Part of a small language model's weights.
Size: 11 layers, MLP 448 SwiGLU, vocabulary 8192.
Architecture: rotary positions, biases on query, key and value.
Each number is 500 + 40 x the weight over its row's rms, rounded and kept within 0 to 999. Layers, rows and columns count from 0. Numbers have three digits each. The size before them is the row's rms in percent of the matrix's.

# layer 8 attention output (transposed), 256x160, rms 0.168, rows 112-191, columns 120-159
096:538542557426518511534549540509577558505500493501562511496459512528554538433593471467504434545422522493514457513493462563
106:478505595555570499491558494502515466451587502532471446489475514611519478532550545509469504468513508493575474446544508549
091:479539535492498601482486508527582527477521465474422465498465503492552516513504446501496522449571498495560499498497575510
102:568460472589472517459499515487441544476528509462494469479507505439454486453442465427466464510505566528512440427452460460
104:430522558548472534452515481464514583484525470577465473593522515481542422601505514471534528588459554429506516533446505493
102:456481474443550560546481500529526533519493507523563537546475544389450490584480514468507475510608543566495472503459484512
093:460540510489500543467471506531495492451495558496539523523435524467485467542497518536500524506507458535591537517415542534
095:500494491462447484436431466498470540459503481479520572528467504491551558531448481556505489469489502482453496547490519441
102:457568506466527443617502487423556528470466530551504551496442519508484491501434466489528484448473535553520479431467498467
087:526472490471463464553531499559484488476505527515537551544465533540544566443530486456530517523437526495471493546516520525
097:507478548476452517452510533469537427530560476455537577473485470534518541516504492540543554496503523443541537569435470458
112:585445481483523471436508447469513569476494494511472529485434516533512533512492440568449531509476523483422518522564503478
096:548536491454466528621462526432424470515496482538482559502467603532547451522545506436464512529529483488512577516505487493
101:488400468501488487601490592464502472471483493546466476451485477473472526525549471491479481508465441493482557543525528460
097:449466563502488486533431560452477526479517529547501567497545492474437549499485547445519550488528489516460598503513506526
102:500516574484486531542585486505563510417474477541528557511442517540437538562496506440509541482457513469528485458558455483
095:490467474495488454509383412479483484505524506565464474493483461473504484462454522559529541451522462521490432429498491507
105:544508549585477475569547442549458538461569465509455537476470487523493509484537462472512471477538500484498515521496489430
111:462490489490503531484535492467504563515484452511558510480505507490575541455404489503525505510571512416502467486485407499
109:486424457529495524555492444443565423479592516480486508503492545566461519498535535536528530525480436417500501520502447487
104:485492456441447446484546530548489480477559512460509429510451527469478563531520522414528418494518572469554440464491478488
108:459526454514511453495463467480385528499559493549489506502525556538535507528466489488466522456477462554507546531487512450
097:557511520561555492539475456479556502569580543481532526499567593483478521564522464515470463537516531442493468454531505461
106:436488459508503633488469575467490469445511465498517498452533495541450541460449473532530439476573548533517516462474491462
107:514521546475488525492559526471531398516525488522492472528480545505516472458494497474477456490525515515456470460518597494
112:496597545475528496507493485550518494481473518477526553478545531561480526480566579493562480458517529509440536554468502483
113:511535464513484481483512501465532468514497563474492460499468483485509529493497516470483450498395601548584491479474473486
113:547489480473494547536473487502489535559486540450525496486490556486522491452541504457507500499558524547481485496531560548
109:586465493491475479447493529473481544499474532472590512502501467503435564464530429521491490581460464552528516522512488458
104:458488570456494495493414535510486516502529431566475496487497507484465482489487516536628530482508493435503506518446464455
115:476497480496501515479500445477492495490498570499526476493506489525537482602373540461506487494519455475422498445500432524
102:473555485528491564465424547467486572560441531576482513491523514408487533478524498470551502469503454516486533506470501496
110:458517501468462497472459521523521481488430525514509509507502494516551476506501408509513470489569531447530525472535474420
098:471510479518553495510500521466405490589441480535507582444547500465530411487515529477516448465428499502483514489427569495
107:491466501516547473539548485524505438501523458501490502487492529482480458495462481514524473436542528537471542453550487474
113:522441595469519486445465518496464526500522517530510486541481453489506566490481420494465494565443492615541536494449522489
106:451547418457518489509446464562477538436478501453514519515532513549483490478458450472514477494550536498498494514452507473
103:509487430518509476502553493466417441495510549485519499619573486500559456488473434524525501442486468495472533441483449440
098:531501464521546516566490515434478476517530574486508459479516554429452496531446569502585506565471527492480514508539482557
105:511557557429507487533457472470531487473503502436510564528461463468511566553530500468588500501452496431561464432503516510
106:479499468440486579517495506515546495507534523567601518477444469511551428544442505468549526556518442504570477541464567518
107:505470476514497502453561467550472498445404502490499439474458587468476498513539519496556481609499540560467525515546532467
112:567520533569490481405500444485508499418460562505504521526507510538519489438514615482512514482403487536526525466486508556
097:493439529529479543424535525491526487467528417477487537514482536491450481442461541528489487483544451520561486481536536497
101:469502492560493529432543503516496475462539421483447446501534499408437530498571480518503447528539542517399497421551473498
106:491491512466464508532540519487496466520518507605456493476497478512474446441438506472444540523438496536508442581468579552
103:530540510438495508495509488450490487457494453623452514472484439471571398479558585440497476501531490504460568454528524458
107:467486483555439500521483447502559493569489486513383530469453436504461607483484468466461503532454498507494565455482530525
107:458433468520522437505484525519455484458498514455498539465474436436495498415538487432435438576467515512472538522515544504
105:484518535483495535527512566480581470486521527500546486495456507478386461581429552543527521533420569485477526504512490454
108:497503477542459429534483528556500446505447533516577463589512505555488461425481496410471495441510463509502536484481479490
105:506505450500487464435546589528468550463515475496470523512467466452464459564517520528498514482465489430394479467543525475
101:496579486443498515506492531512557514530543398487517615530479503459468522566478510454537487478484488498526494483481514469
109:500518527531563517529436536506483462508465504444476479476494520404496477497574476526542534504503474465540514518508531499
103:488588511495578536470556501523462479417587563499497469384488443471544542549540472450513434420497473488519539491491484510
098:531528524591514494522491517531457492540468537540558548510577530458518431475470463487519433516487520478454558462532549493
102:462477575554554439549546592551530484539478514505436475458498551499478454481503438516469503495479545513542447554471550508
105:549426585458419552520525531544529481513531538490521485480441469489480427458512502507548501417492541503461438517467425506
104:474565482442466475508520604539442478582459505437450486496550435501484475541476521511485477501529486525494461499489524432
106:427446551535449574500436458525505472507543543484499539531525494462586544505490601391424448483516492492573453526564471427
101:550539457515518449504479463501432516471449431488560438572424503459515544476478532482499499455433489466508451542488473571
110:511538515498448558497401553569451448504577541467420513578520536452473524532554504449458469486496496504470472578490448558
108:525503534527541510456529524500532530493568509478528577487478467537504509536580448507554480495487529608526527481499514574
109:471520507511571517469433487574531507552586541438397453465451514564494435591484498499561441455469469532467463548551498484
112:484516498503498487476415478431532432535507450520459499502513554526563475483487562532446500490491545526450469549493475553
113:513529503578498474527604509470596484540498477505536447563565538499499497519460533456476478479486513562453461515542516471
101:503459543522543504540619495503541452421469452461470556538606573541525549586560547487536461505461463542572461482479470500
108:512496512493480538513533527517495486468453459493535444539511471467496509570499484523495500578551492538433525487541509450
108:403500572512471439488454526470466503495474496545489445492391456494480482526470494486543501576527497564512469478539422478
106:495452538494504503550551583511470458439545451564485508505571568399535556518506533486468484557459455483492530550499468559
108:522474486437457504466439539474534507546481457490506477547415527523477429523539518480482445536547445482492504506500427504
108:544501512434420476479570515503503551467501542525598532570507537500490490532515560495509506538513489493549499530488537443
109:491554506520465523515522510453505524514426533486546486507544466508508487436573517481457472521522467497520526470593547492
106:524462488520525480603525447499404527472528475486523504524487478538484479476530560527536484478561441536540526535469512465
104:461492491506494472500464465532508511550503386519517458445626501511506506479514565506534475525508449499423485536503547445
108:472526510480535572475576503533495486477513464572471492478552440404459479493461526533483573544454494414532557504526560515
103:507524470456541522516460492508517528552448458432511491462499505551517511527509481486491522483473544538506455570536471501
099:603562451475467534542491495483525452394503431472392461485514448456451537492433461510490425530532549594512494454522476506
114:493558532544509516498559474442528493487506491505476403491492498456492475544539550538505506543459574502443490520504467458
108:541460489422488543528454428536475457490562499451523432495484510492431572491521550463476509425479439542483504539493502427
# layer 8 attention value, 256x160, rms 0.181, rows 113-191, columns 120-159
104:487490546514468466490444493503442580536462493515552537513505525460406500499512512506472451504505487487475525557496502459
089:521437516458517534531513491503411500515462532531557543552421471489564458499498526554568564522531535505443520492510530452
105:522493498475479496485485485561479372499495448433531507525563472490518552475581493576463517518375421494502498468432516513
111:431476489581507506525515613464471606501487432474415521475458562488474573487538513430540527465477491476565508571492506505
104:502492538542536532510547512531520430435495484520460562443506522549504566565523600501520538629460540500495510446542477550
094:513508469496443500508519475501527519449567474510499496476533482500515456529538500451585520465469460497496475509526543479
097:471527431435581545554554513459565436461478544492462507513444493547482505535574483562458510492514564505525503456471493437
095:584469553464564435549453576503487468432510469508493519518484521474519428489434531499473507558407499463550511471509538498
095:505486525508492501518466439425470521518485477500483477453498470466462489491450509506505514509490455569499486451496466472
095:553460521562545497521538482531467487507446515470481567543543497413476513537522523535476538424516522508475492462465512435
112:443519480476508499484501483487483511555506551486505534489453472514453529455421424531504439546522528473490437478417564473
098:508466474496490516494550492525521607504539512564499478541398488439536565498445532435528526496488599479537427516542499478
097:515471475490572547500557503469508588550535540585422513609433531527491507499479500489476510531496411471454481471465489487
102:489497490442537592498556443479528545499462458498505481472514622441523562562492453476466492425465497506469492482490455480
103:464445492523516429489424446547525532470518475475489477484471539517537481494533522475518472465492578510513557494540488553
098:507527548507535480485586539469508521554483457508503454571511572529472499487520460472489501471545553495557541568537462510
105:543475489484465529480457520499551458479475496462508456541538503497520516522481517440571546483494507470463509547551565505
112:566522461446507531533534496476559561449483524499507517482542470526455487535526412465528489562515519490485596518459527505
109:466462471439519507486452530490519536498432465469564486515495411454474459502560466503491466420510407499505537477517523470
104:532519508514526446509505486425543509507497466485439539503479508472472482473420555558471485442517446509533456509476568533
108:459458491442431498474559492538486429451585509509519461535418491474558504483522500430532541511503526423537533513579532475
101:467427513513545562513475445475544438451482470555548526515524514469520442421468545509488517479487490487552543544542420462
106:546557440476541480522442502486523490455529494470487531477492453499534454499574530494452498539485490527545558530408472479
105:450576481522538512516476496507438466476526463476428561416474489515588502496444495530534440525494556576505506459492511505
113:474477503512494484515486574554538523476471507576511410480483413508487452561433543521541508480453467534536516454478517564
115:480506514555453428474566521557526481504476472435418546529507491460584473441546503575497535511525498563508528472468486456
117:529478511464460537498527426551477471549506503496533443501551454570523457449468485451491489485551545549465550516559533548
112:506509608423449478504558497440563522442508504557469503474498530542524459526511536554458505482518529480483473506452493460
107:529460503533459558503535498556482514522514495471491460448528493547549516432534411433432468496525489580583485516525534473
117:543543550546450478521463534548441533488504443492501531510499512512506516437511521499504506465468559500511558571466513532
100:528512559488478494486520480572539486554546501544556462525504520500504518484471552553534514561527495570543464466502454518
107:512449394496510483472480404499443446465464453519432525513475473533559523523485584481531476534476429568466449450519528475
097:454470547453507528507603470509509496499529523505462403476473472425473466494474503492525587474534485597447516463502437504
107:457518521515436601506476442460444503527422470498502558477480469438517503476506454532456494470495437460517454481512469543
110:486557435501484481454544485506508510534486555554498488528553525500538471506520464474516525496536458526532524459478442428
106:524548447523510537511525509523574550538465437552548522435484456491575468551534512536507459522441455548524493502498535490
110:468444463498464512509448415574563555526489467519571531481433540492520511592445531466445492550528436481531490531526537565
096:535571491448493514489502495454523489482486452466516501536532489528455458437463506526459494504521475450497492487558527426
105:491411445482546520487531497471488490455488566486495499445438523515448465540465482561449476511566548581555510556497442538
108:539512466610515466515518478526600549478424518456480618472475507482560520507548551581497541458495532477510496554441524497
102:499613543474522433464506506544546518419536423506475435535494479526582546579482486391483466545522480526521461489441547462
115:497512518520458481487454545573559472461433524471521493510521500463551529497545468472503503489468435482489543525465503526
096:517601493459490497474499540428515474495543467556507420468531552472499507529470484495492579511428513475528510515464482599
097:515502526568507527493509510499564531498551463570521465525475514513465470498480535451408377455454474450546504489479503422
110:482492472545510459522536533490452541500552481471557396425583522473583560479551516546525535516492503525473478531524506463
105:454525486489523510496549509445568536514482473462473512405464490556532586492492475528459500475458588546455480484438506507
109:526448491436535564519446572488477494468453542525463491514576592546573531443476455515486547511561537530470499461498505497
104:547546549572536490513519487553547520495425475460487469578442491531494488603503566519499499460507481522473434478496557454
107:493489492553459472495406452535477500524497485538411537483533477571499452514572535530508492466506525442507474523509495496
105:493458552525544490488487514449505467516512493464513515415555450472528536547496462528550515556543419483508582456500537520
101:460461585486480459476507495487542461463557436513535534539537535448447475451557588547442493515473538563487484531512547515
102:494443450480533499521541479495528482493469462585562477450489587537556469544539434516454551499522515502540451522554479464
108:509469512524436400503486470542514501541579504473520467510422480490408482451508476452465458500565519487474489508467451583
103:540512485572490503504589461482482437454475508506488529528528461488424500485450509561474523467464570490516584484496520457
102:517502461521530526536521454508545545506535559508486562537479574495466592530443542492529468512551473493530461535500513508
106:467501486400393462512538473505502447497534518511527495508622459476487500526530446456480511485531510557507397514566510537
105:470512484483473507504500490468446520545437561470596544546600531493473528518522567519475539513516551463501491471493541486
106:472465469474577467516558474501497513517467421521539526483524475484490468537525471522534434488575516433427526470469503479
105:490533453471455480517540499549543489513493498525534496497413481573454484479518474530498585470511496447480565492456494431
101:462451487543562514485518554485486528500494455459552474491476485557535444458432517486544512583490493424516528504525513522
110:531474403434489472530477488434586505594444480478509532482449586445414464492450551488505500514513516477527530542524475435
109:457568518581453491491499471544519546545459554461487471490439570474446468496501562496472520479539505475413499487500511458
110:494488482521484442529546534481481439465421498512553520570499539483454502443528450540485506528455515496542447552466624450
108:479499491461513469524566489506399506434456543482517443489479445561498531501507451482515555551510475509542479474496493521
114:479467512544566570517478496558450463525521488532546498480517458517534514546534562507501478495453487516519537490486371498
103:527538442532455534500452463492455439494509536516564459511491461482562498548479458478485564430453505474464475550448503475
109:521452522476550393501530505518463543516485473521439510498593446582458439568474527463469477432516462442536437560516450483
109:438548531484474459503491510495533501493526510481460628537526500567472481486550496498399484582487547538468424485465493522
105:470475497560536523527542529447502512588498614449466533482515451538478460487516485572446492476414485530484499523527499388
108:469502451538541507502531474516428517499502422483506502493499462452473539442555473532544524569531495454465478497469560510
110:523430521528533526505460558532613534506457447495490445481478422537509483508551550496480598486435487492468504507479469536
104:512430562477570513524473496598476515517570479534511563520440485504516524490477514513459475513462452505507475476489494456
106:480523524496550374497501504471552530492433548515442443503501474539459490485464429444471506491453527420482515479511491538
104:550516484520543451485475545558527514499508557542520450541527457423564518498528494465434506510502520521555417527525500406
103:455490524480495524502467543560536443447465511531494450504489514543474511530492513545522459495460556608513447520488499452
103:529460422512454467507542428454463558553482500534465487491496457462475478506462512465554528487508469427546519477492478478
100:506539600478492510516601467510432476580520504458562585468510592484571456538461546524494395487529442477491491482457462451
107:486485508547560581518549451534519481520533424479557585521472486571529491477506502449524467480552520463493557575533577459
104:540550539542526452467481476482568512516491447511516536571440442443532459442489524489418505550475517527542491446491491505
# layer 8 attention query, 256x160, rms 0.138, rows 128-215, columns 120-159
061:494489410472542517440480451503426520481561469494488573487467543467487498546570481518543543474529580453531490538494460462
071:547480461515495547484457494487500479578428520512463511558547524470483474499532523527456570536525524520526450483531504496
073:549560506495515543526541468458530514509558469562487475520427550438488517476560499405522532552540461520526504527486436464
062:499529464474485463502508535519578515485393440553556440513457466589445496509491493523513503454454468603453567468496505481
071:470516533525508500494504455499519507475580474408524519538537478441493457531499521532518527517515477477483582547589574495
066:480505473547554412505496524488522502500434481499572483485522504568483528477503556473513518455501506477516532559491483464
077:489501577466459439521541452501517536469487519571544518472498509516531467486416487492443462543453484540463515480495504509
069:575477463515461473497537531560459486524414477471505530491407548507510555438480499511596552434540530512509549563435496464
070:440508515459493420523522477518529514481482534521542564564494505549482499482485574428546498566457559531519511454514503540
073:567450503449477450546528521507477545578459437527526468464518536551548478513542468447523514516534539446522474481441490552
081:540534493515500535483446438571491473457566521482494468536515461498443505452520495490565545457486492484583454501575524494
077:532519472422483444537515567469471564486410483513514466523465485560446511429460506493527509552450541551491486432540493499
079:539473525481510503519577521517501483523402486546473571606494471504493548522514525495550540492506499506541568478493568519
067:469515464475498488509466547508522585559541460538513475495558525513518527564602477483498522458473522465498499499523535488
073:523472504497471566487494430441552446504538538541506559495495497488470518508482470559528420476450472459527502525589414481
068:534508474535532550448529452484570543491472593502522541527516455496528498462475557494479509491476464493435470546604468507
084:541505484474614503541531465545499445585496436471505509459435500514489489453573521462501542508486429550589537449492505481
090:434474536536557524468469493504473538456456525521409474473526471468533462529481467472466512418550504389469458524523493569
083:456484522470481427515478563444474508499550475497512500576514532399474525462498520505485536540553532510481496589496470549
089:463486528521499540536435495474537487507426459496526477544512478454496455491558488430546538506431481530579485436499537524
078:506487447451499533481505528535544424461533412557493598508380510523486496471355429453459478470496496526479519490446457430
083:478468519472425490516511460497567539504528512517560499508533433483475527545441494539507518507586484457478538492609457508
076:434442566466487538461453507502477440475476526525512500497417467475528462517507471507507520552599517462441484493504450494
088:525535484464527497582530443500429492581496463488534498538504504506545533543559504486531465503389464479555461442560493565
083:473552555470542495515499447467470512425398448553464507522515542516488506476529472477432544488536491519537542438447540496
076:519492513436499573624500489472597459525440530522545524486539491540528503536555508438511508500533475485488483481437554508
086:488515525560470480510474512470578487515429597535526520508550516468472537488503475478495516499503446455484509560532505570
088:500448439511445479488522471498509543570529559448534550508512443525549473520446560492574428434521558533494439536546451482
098:488450474461500496466488532487520506480536548495532522499517456540537537537557461519459468539562474472500587514542477532
089:458521484511448472463480514449514527447537439509507438478494470470519477488403506501399426501552517504438507493502466484
088:530501606487407474473550428448459580488513570449423537479493553486530563532505481510541496465495497557477525524511461496
085:552422482537512522551532475523517476507480534505546472500492473508577572528503436514521476470583547460501452465450507455
095:585518496524511452585460552484493517538534495549510504552493539516486508440551425468544573505469470488583477589443546506
100:436508484480500481531529507564505541562522538469492410528581478528434558459510529520546476554484463496479511508532564499
107:517514499533468487509503526504492533589558580533536551506486426518505487523562442455551485484489483538508506560544543477
113:463491554425512482502495507525554509569536508456523489424504503529493453555483493471467507444462519445528479528579574460
115:493414481484488475554476428462516455525504533483542446460512445560546561513534515528470456501450450471519585508459476514
113:580474482488464482452482486480366503465484529533507492488568536446529545440430510447488533473459454498466507517460504496
107:503489438561515529464534468461432427549523499493465524514469495514580490517504417562529537434427522568527536558546529514
131:512459558505487529503510495518493554460523612554542511544497521481493525500541576534563423551514517473401471463500476533
119:535486441548438522500490483449518497429441454430528494473448538429485465529470465450457546532491515504498431612490507510
120:548502583491460433525453496558481495497462523485483462546502427417556509522487528559438523522534545508550466583485554562
125:506548467531457485499425529524537519553494477504524486585533562500449420443471615539484517511505488480519492511460561472
115:566471505431457508529527486384482506508516504500436500517539471559496556513488513520480547461500486454504541490537470506
121:464490518484475573460494434493420482548543484488460456439540470555482477505510450551564475500507585499529512462532495477
132:540503453447562492564474493522453490561434497541584512508497451538489464516568466444492501463486491524460473532541472553
128:497495454549487472473464492527517554525474521530577485506454541455554472481491472546536482568485480480472501478511536494
133:499503467499458543491440484463488528529544394442534575521539452547509492540464486478406472490517499520461605466434510533
122:492471451503485545470490477512586482502474489574566555416500517512489534523520466515541470510490488512527468501529515450
129:451518507490509513496494422502440515487477510441501573519512423450480494475486485438529515450483544490551505485448496538
127:535453499446514512433500498623428486565503401563450474490490412567504467559502482507491506451553525456484551467545570449
124:485417537524485485554488479499490493575508483534520492508515523535525537447488476482578487497525438463491478492482410548
127:518555575523505514422485465517438486528563558477495462532453430480453462503545557489493534445490451455544565499537471555
121:566497533527434538498493451521505518513529499507455444458537502468536465542438461491502493471395517496468484475554493459
119:467535533423504528506506533548497454549521504450481544501491512522465548501430507569534555557511491538453488481550426500
132:555510500512493444555473481438565478548500546480540470406497512507483482475452522486525494513535485457520475529492565482
124:464541443486420543554484548496493508511493542504468521523414549486457587496541552530563499526567543525456556588490472472
128:493509469439465556441477460481520484519480532547491484528521560543463489592495584474448446513457473483540512481508465501
129:522511555483445589538515592486454502479510524523493517557579520465505442440524493437498489537475504498513495435478536504
139:465542476539522540519443477563509534490477535508485487515482538472505526531510493465456543555412560503488553507549482546
125:514531563462503570477466562569591448530494508457501427471454492462566485535523438506588489487387478477633501475482488527
125:464490463502500511467482472445448549459535430405502636562493450535484492521481523565463488593494537480485502504524469537
132:538456474469489504449434526505411484572472553562450517461472459537446547467546481479408512514500512516512425537512502545
125:472518490542493535482485525502496527424469489550512453517521557511414589522486520494416433528470507503470477488514462562
085:478494560515526534500538522524511422516535514490536499474539518528490473441520452537477474589459475508567526491592510517
077:497460473510531562557437454480452502525452476521504525528454523526466456566501441524483495469491470560499478452428515458
073:455482496503509513502378501509388477437504466542501469483484503474510424489491516466526489540450486430405480484519485510
086:494500469495455550512381569483486491564498452535488547462475524427441470503524478546465520511463530463469527476500552518
074:471472546483457474526483514521468471561485438512473497431480517561483463480492464458509508496373550486518529479554612514
083:543484557516499465534544479523479486508476535566487532583508553498557549544578475602563520462464485609551439476505506533
075:499487571509464527510442503495473435481472490496493474452542528526505460489547474507480540558447485515491542516537548499
080:544559565452506525498601458541507458451466544490535493596547518500521498529500453501489574483513406521511448483483458460
085:501516534546470507485498501483514484566524481415521473452511491484467429490500486455442502529481500429564493429543547477
076:460523579469518482488476516479518508549487498528493499541505488582484499451507443542634496530464518528466506513511483529
074:527486460549509525488537506551467594506520524486531513481465508516435445482461499510520442516545501466482475547500502515
087:463529516507495480522459531492484446481507392445600450507449539509508439470457474477501481561447518526480516513526546466
084:529520476545495500501494520519477503538590465482449455446532560494531515434475505540450451496511504430546538543508576510
079:553502480550517519502493511498480469543562438488496502445509486504470484484516536479498452520527596458519518487551492502
077:513514518485570485452507476538486470524527511447453569527478494461534443536557462503549492500471465492561479486541562523
084:479462450506528425507503470563467506569461567539491537485474523500453552489564547541490459461547511481500540499484516552
085:428483518513445488519497430468607509450471578483436503540504470460563533532506492505488539457507484493477421489501433515
085:506562514537536527481494551529451531516526503475456423390519463439459468471426555493419442556514554452473551495569485508
087:571517511523439535449521522425477508467462557503508558493420502487475477510541466448574551571550462536555470509480526480
089:521562580441568506509454553482469454496447548538534466546493472513506439484548518521487524478440523434497494565484531490
087:471500551544477510513445503501488458497512538474481571453544584421483510522438465567568465492558503475444478481535566519
102:542540496511533485588518508496447458530528481483456463437546509448498437443483494499486561507547577502487497443538514497
073:500470477596503465535548506457544454440527497504486500482526483469461518572469468499517484422564522478526458537474445423
100:495559489541509463484479510488433514469580444460506483520549512468463493493449545529431488479516583470517571517547518470
# layer 8 attention key, 256x160, rms 0.142, rows 128-214, columns 120-159
070:489512501488532495485407572513533456495505520550498411581531462498481430488471523493504489443487525521496445462501515534
072:476423496537472474508440517512471522556600491475507462426448472438497516447521498491517485459382497541512546543474515499
066:514466463564404496453530539527468556457450481513535520581527473557509473517452538515453412470470474514456475440514497489
066:445518507506439531540458501505495462572530516411477559502470514425541433494551494528533508532516514489553485547431483513
065:509505565464509520491514519555442517446406569533428451495521552503479498470519464452555508420496546508590415488477505530
068:440443506444523532520420523487412470498564470465431507463452469479539514435474513514552539535529473480544521503481485495
083:467516540479536495476423464470512457476464560482479503517565495517533512554634524478425441528577479462480511469518489503
075:478541463576467503504509487458598534441569451448489478521512503558484473571591520492474449547508515544529492472542508551
072:515535499513496470473500477498469525449450421572550531499545501492483547527494535522444553528546525510501486483530453509
077:553480455494510449464496517459472495522553519615487512571482513547418465573479461482520562479486548572480523489549439436
085:455497547467529489466511514530427517457511469499439508497456464488485512521519501530480476517545546437435505568495519497
076:511567524548482528559411491491543443434528494488490478525497450526493435556580490486418453454508466466511467565458522505
079:537469515464525510489494490489513526463529518549540455484490568522515423506456385485532525514528515556589419531417490476
077:524507489455548471531592471480432467505502493500514581477417440438505548467452462444592519509444470501542501559492476440
079:440511481507554514526480514517428528507516480434543535494458557553535490483439522509578502520482489513488533524500534541
067:531493545463519536539481514554514506463487470411511499446526513456463569453477516489438455492557530429484554443473515501
077:489519513518476445575504513428473485534473512523576491582474520485509564543497514462563491458435535491576426504461517563
092:588524536461502463417498553508538525431492462489524499510573520494485534566559538460481541528485488529483488479443517470
081:529539521498494481468590455543519451471502454534487469424488554489538516559552484466467465509468552496516468492454536500
093:501527479526537505543525511451511436569533531438507480434544514545499523496526458439478474497486509511431490549495519490
089:478481463541489552492458518497483557498509531462429502573463502442520430466485562493502458511525481482485536588468540548
084:507525587396565485558497543520522414518530468523562551515491448469546505500538435504448488487538430481505463534506516501
088:472499489484427514371471584498505542498450508517436521487510550536497539500501481487473586533438486526484551523515514530
085:516527449521505489590506524527433449491531549390453502439466526504486480509468502428541443512487552490516540478489505438
075:451502545506449468453560496430462484508486486457507504455479500581464504447496516469480527513473517517486609569465451532
088:482523468519492589455455544478471530542485542471432572495540543504495524473425524541500412514562443492446573530564501549
091:486479499516504494496499472533517533476539508477488579448447455501455505518432481514432525561482465451502533496602493459
088:487487439517538568557428523444496461504490532506463542477486485486470550480417514511497447548580418446475567530552468528
102:482502520471506470472518424528506482474483499508507547497542452480517454552483448508471481518482473522600498471514524509
085:473510531417443467458532522506615490471454491459492502434511503490544550540446475435510498526538453518484572496443563486
092:364525513547551520458494491525477435488504455536494530475469502495457521410513509513532503528478483501573509487498452497
088:421509553474447491529479549499525490473453460503520510477533524523507493512514495508518545498538504487479542571471550510
097:544532437516492484525500432479499463457545531462583547454411492503520462492462527470593530531463591454483537482501503546
103:601417579534490460570452517458491475565518530516484571493518518483491453553483443428565467478539511413546505530547499472
107:610448523572548471468449497473485492524536586507542545616531474531499451483533466504561494561470559507528486444475513515
106:449490477446468425486484517496531534478550525468509544536516448494542540521496529603476536516475482486424458527545510446
116:507511495453514560485478483525523550552442484495496498435528508526511484465536490559519407532521530506541500461568448506
114:499522482561444558458493470518441556492448477546527514462507479443525509415553481452482496470512498442429520492425446450
127:458433495501490504525502530518483526588495519457440471474501529522493527516499489465484586455538463523483473507565525495
111:500475558495461473585494470550458504503544547457529468484537530530481496462514477520500552543451500468560483503458450467
125:516476463428540554431543487484507427555552490422497517496542475471506495552514487500478472504472505481445400459467489484
121:490485492496488481484525549476527436525492520496527475547461461459603546502467431563441467512525560414483546555496541542
126:484473433567519528582545493530467532507486571534513511498463472468534481379529500490569476509447452412504517482418447479
129:517514506508533547576448532485506445515527477510555570591489520519530511502459539522528464525564457524538483535461532480
130:503496491563511540522518515568517506497555529483436541501560503469519450505448458494414519573464562484474548471550529570
127:473518474475529511624463450518460564429434475558527557446495527532476440522535461447471538470483571627505500458536452525
133:513444443520535468447456468479509544485450561550446487445580523488530512531531597564511420452489493523570527465529527492
129:486529475492459405514496551491522503486647475444532493470513565463507549484527430473534524521460525506472460512439547505
127:520517501548543591400461528578503449530436463573553481479464461520507470489434388554483462496427433470511506497525541444
132:500500549507524527464527448458494495454533535519472524494518404479450480508453505465493493557511552454510481529441528536
133:565498522478569552451561469459448511502515466511494441522524437499411468472563502546522466435560512480521466501498502469
126:424476449503533556502544522554481523505525551502472538553427499514464494484529463521551532486575500532576462457461507457
128:462477456481480504509465436566514478458488484482483492484434486547466500524492588486448483503567513479518555479487530445
125:513469443520518468583522491433487539530519541497519466452475518534502375513519486485515496476468488508541469461538523437
130:487536561536554486517405503535502434489581527501490510507498494482490460478437504508564506543505458525443465497506462491
126:572514487496482419501531505505525465468500512565456574471483520485524582431454467479421489478458438534524561499508508506
128:386497460505452487467467482515462504463483383463570568518469523504492588520525515509514487477466525519491569497496471526
131:495452545476531462491481568463536513550449498500515504493545583512535513578462469389505467549468524482475479463496525465
135:528477459512509492523511492459517495464410500503542436519552561469470452489453508531504481444513479537496499507477447592
135:484496489435471563505470465526541551479507515440468527493501514489433513459567501509469422532430469544492530551516530449
128:396458524422460480534520498506525479472487566486520528443467568482478495526522424572467491523485507442479455497448519509
129:434478500505527504494540467465485503471543559500489519595533486514520490485488549506548547485465461490543580546544516536
130:512502485433499442495502565526526429508435506452450488414458548480517514455483564448521522509538436457480444498484598455
122:449510567539462498430398489482464502487518496553496469490525524463513490574423484474486455482438487519543495507469539518
089:522507515443495498539462506494578464525456479501472483508504524476464519526552556554537570487534529507464521566484531500
069:497433503464529506548519468529492485497543514493511519534487529540511467467478551537533459476505531504454465607555513455
066:500555484460451511551535528482612447495484481460530487529493489578457442521457486524495503580468568460542506492443516481
093:532436521513503556517461448478486522526450465465523478466531499574510460511463494505433442492429494487505532532459573516
079:593497467467497576548489506471483522497491508423466533557495507472463485448475516502449489421572568425492511521459517478
070:486495457492493503498496431464483491518509520550536571488488512513530540556567483523566501507470455514484501417534458522
072:588491475438554489492481483533513569549508594494436523522543462451473475503531520502493516498542538466539582474541568501
074:504541546415494497506454453468507384489466467496490542493488488542517479476609445490537508426490557477473515497512550502
083:515490498450463541557448535491401618496487508461437480543485491436467536556459508470474497524557493529489560534490565456
068:451528521577537550519495446492467473505461583467474466472582558461479510574443538461519484487505456534513511428488521511
075:516530463465489498569451538511530517494523461442500493541474439463554467586503590502541492558550479532568505476461526535
074:529489613517505495550456457503501516525538521534479477525566495461551499519472466507486448492506488462465490504491553512
078:447475467515476498546425527518508502527481445450520505479467451486464407489441553480480537479546501489476484465458558492
075:504518471463511497550463443565472620356511520494514576470449497453516517512523472518483458489515466511503515404522494501
087:461486541518497536555488491470518436473514488544521491509502462573459438495511508504509508487457517594427409553459510472
084:568517446498507583468503500507433580417529474507518527464520502498527527548436434475474493438495466500474396474549440519
079:496480491547467479437543536509496456466514450505519565535606517537491508478495490558546542511476528560537492522544475478
086:478450478477439576508433484445551545480505516472440485519485527523581486543517486501484537473500429465540532470478465482
075:433520470462440471443511578467434494491507446533420426449499513449573549518433541525474470520555465478490481473416448436
100:468465490489430551506515477474506468589454462503545512514559537576511515491497483540582553484499490533544441478469520513
087:519505474494548457463526536521446555442471483519493472462471496443466537501487498498421485583441485508452477530488510482
100:433483467476460527519537502537507505493494527500485555520514529529540535523484470542514572582417445435530543508520507439
072:460546461506528554568529544489523493479481465493473520448470541535535484501523495467508520573419485516476504513594526545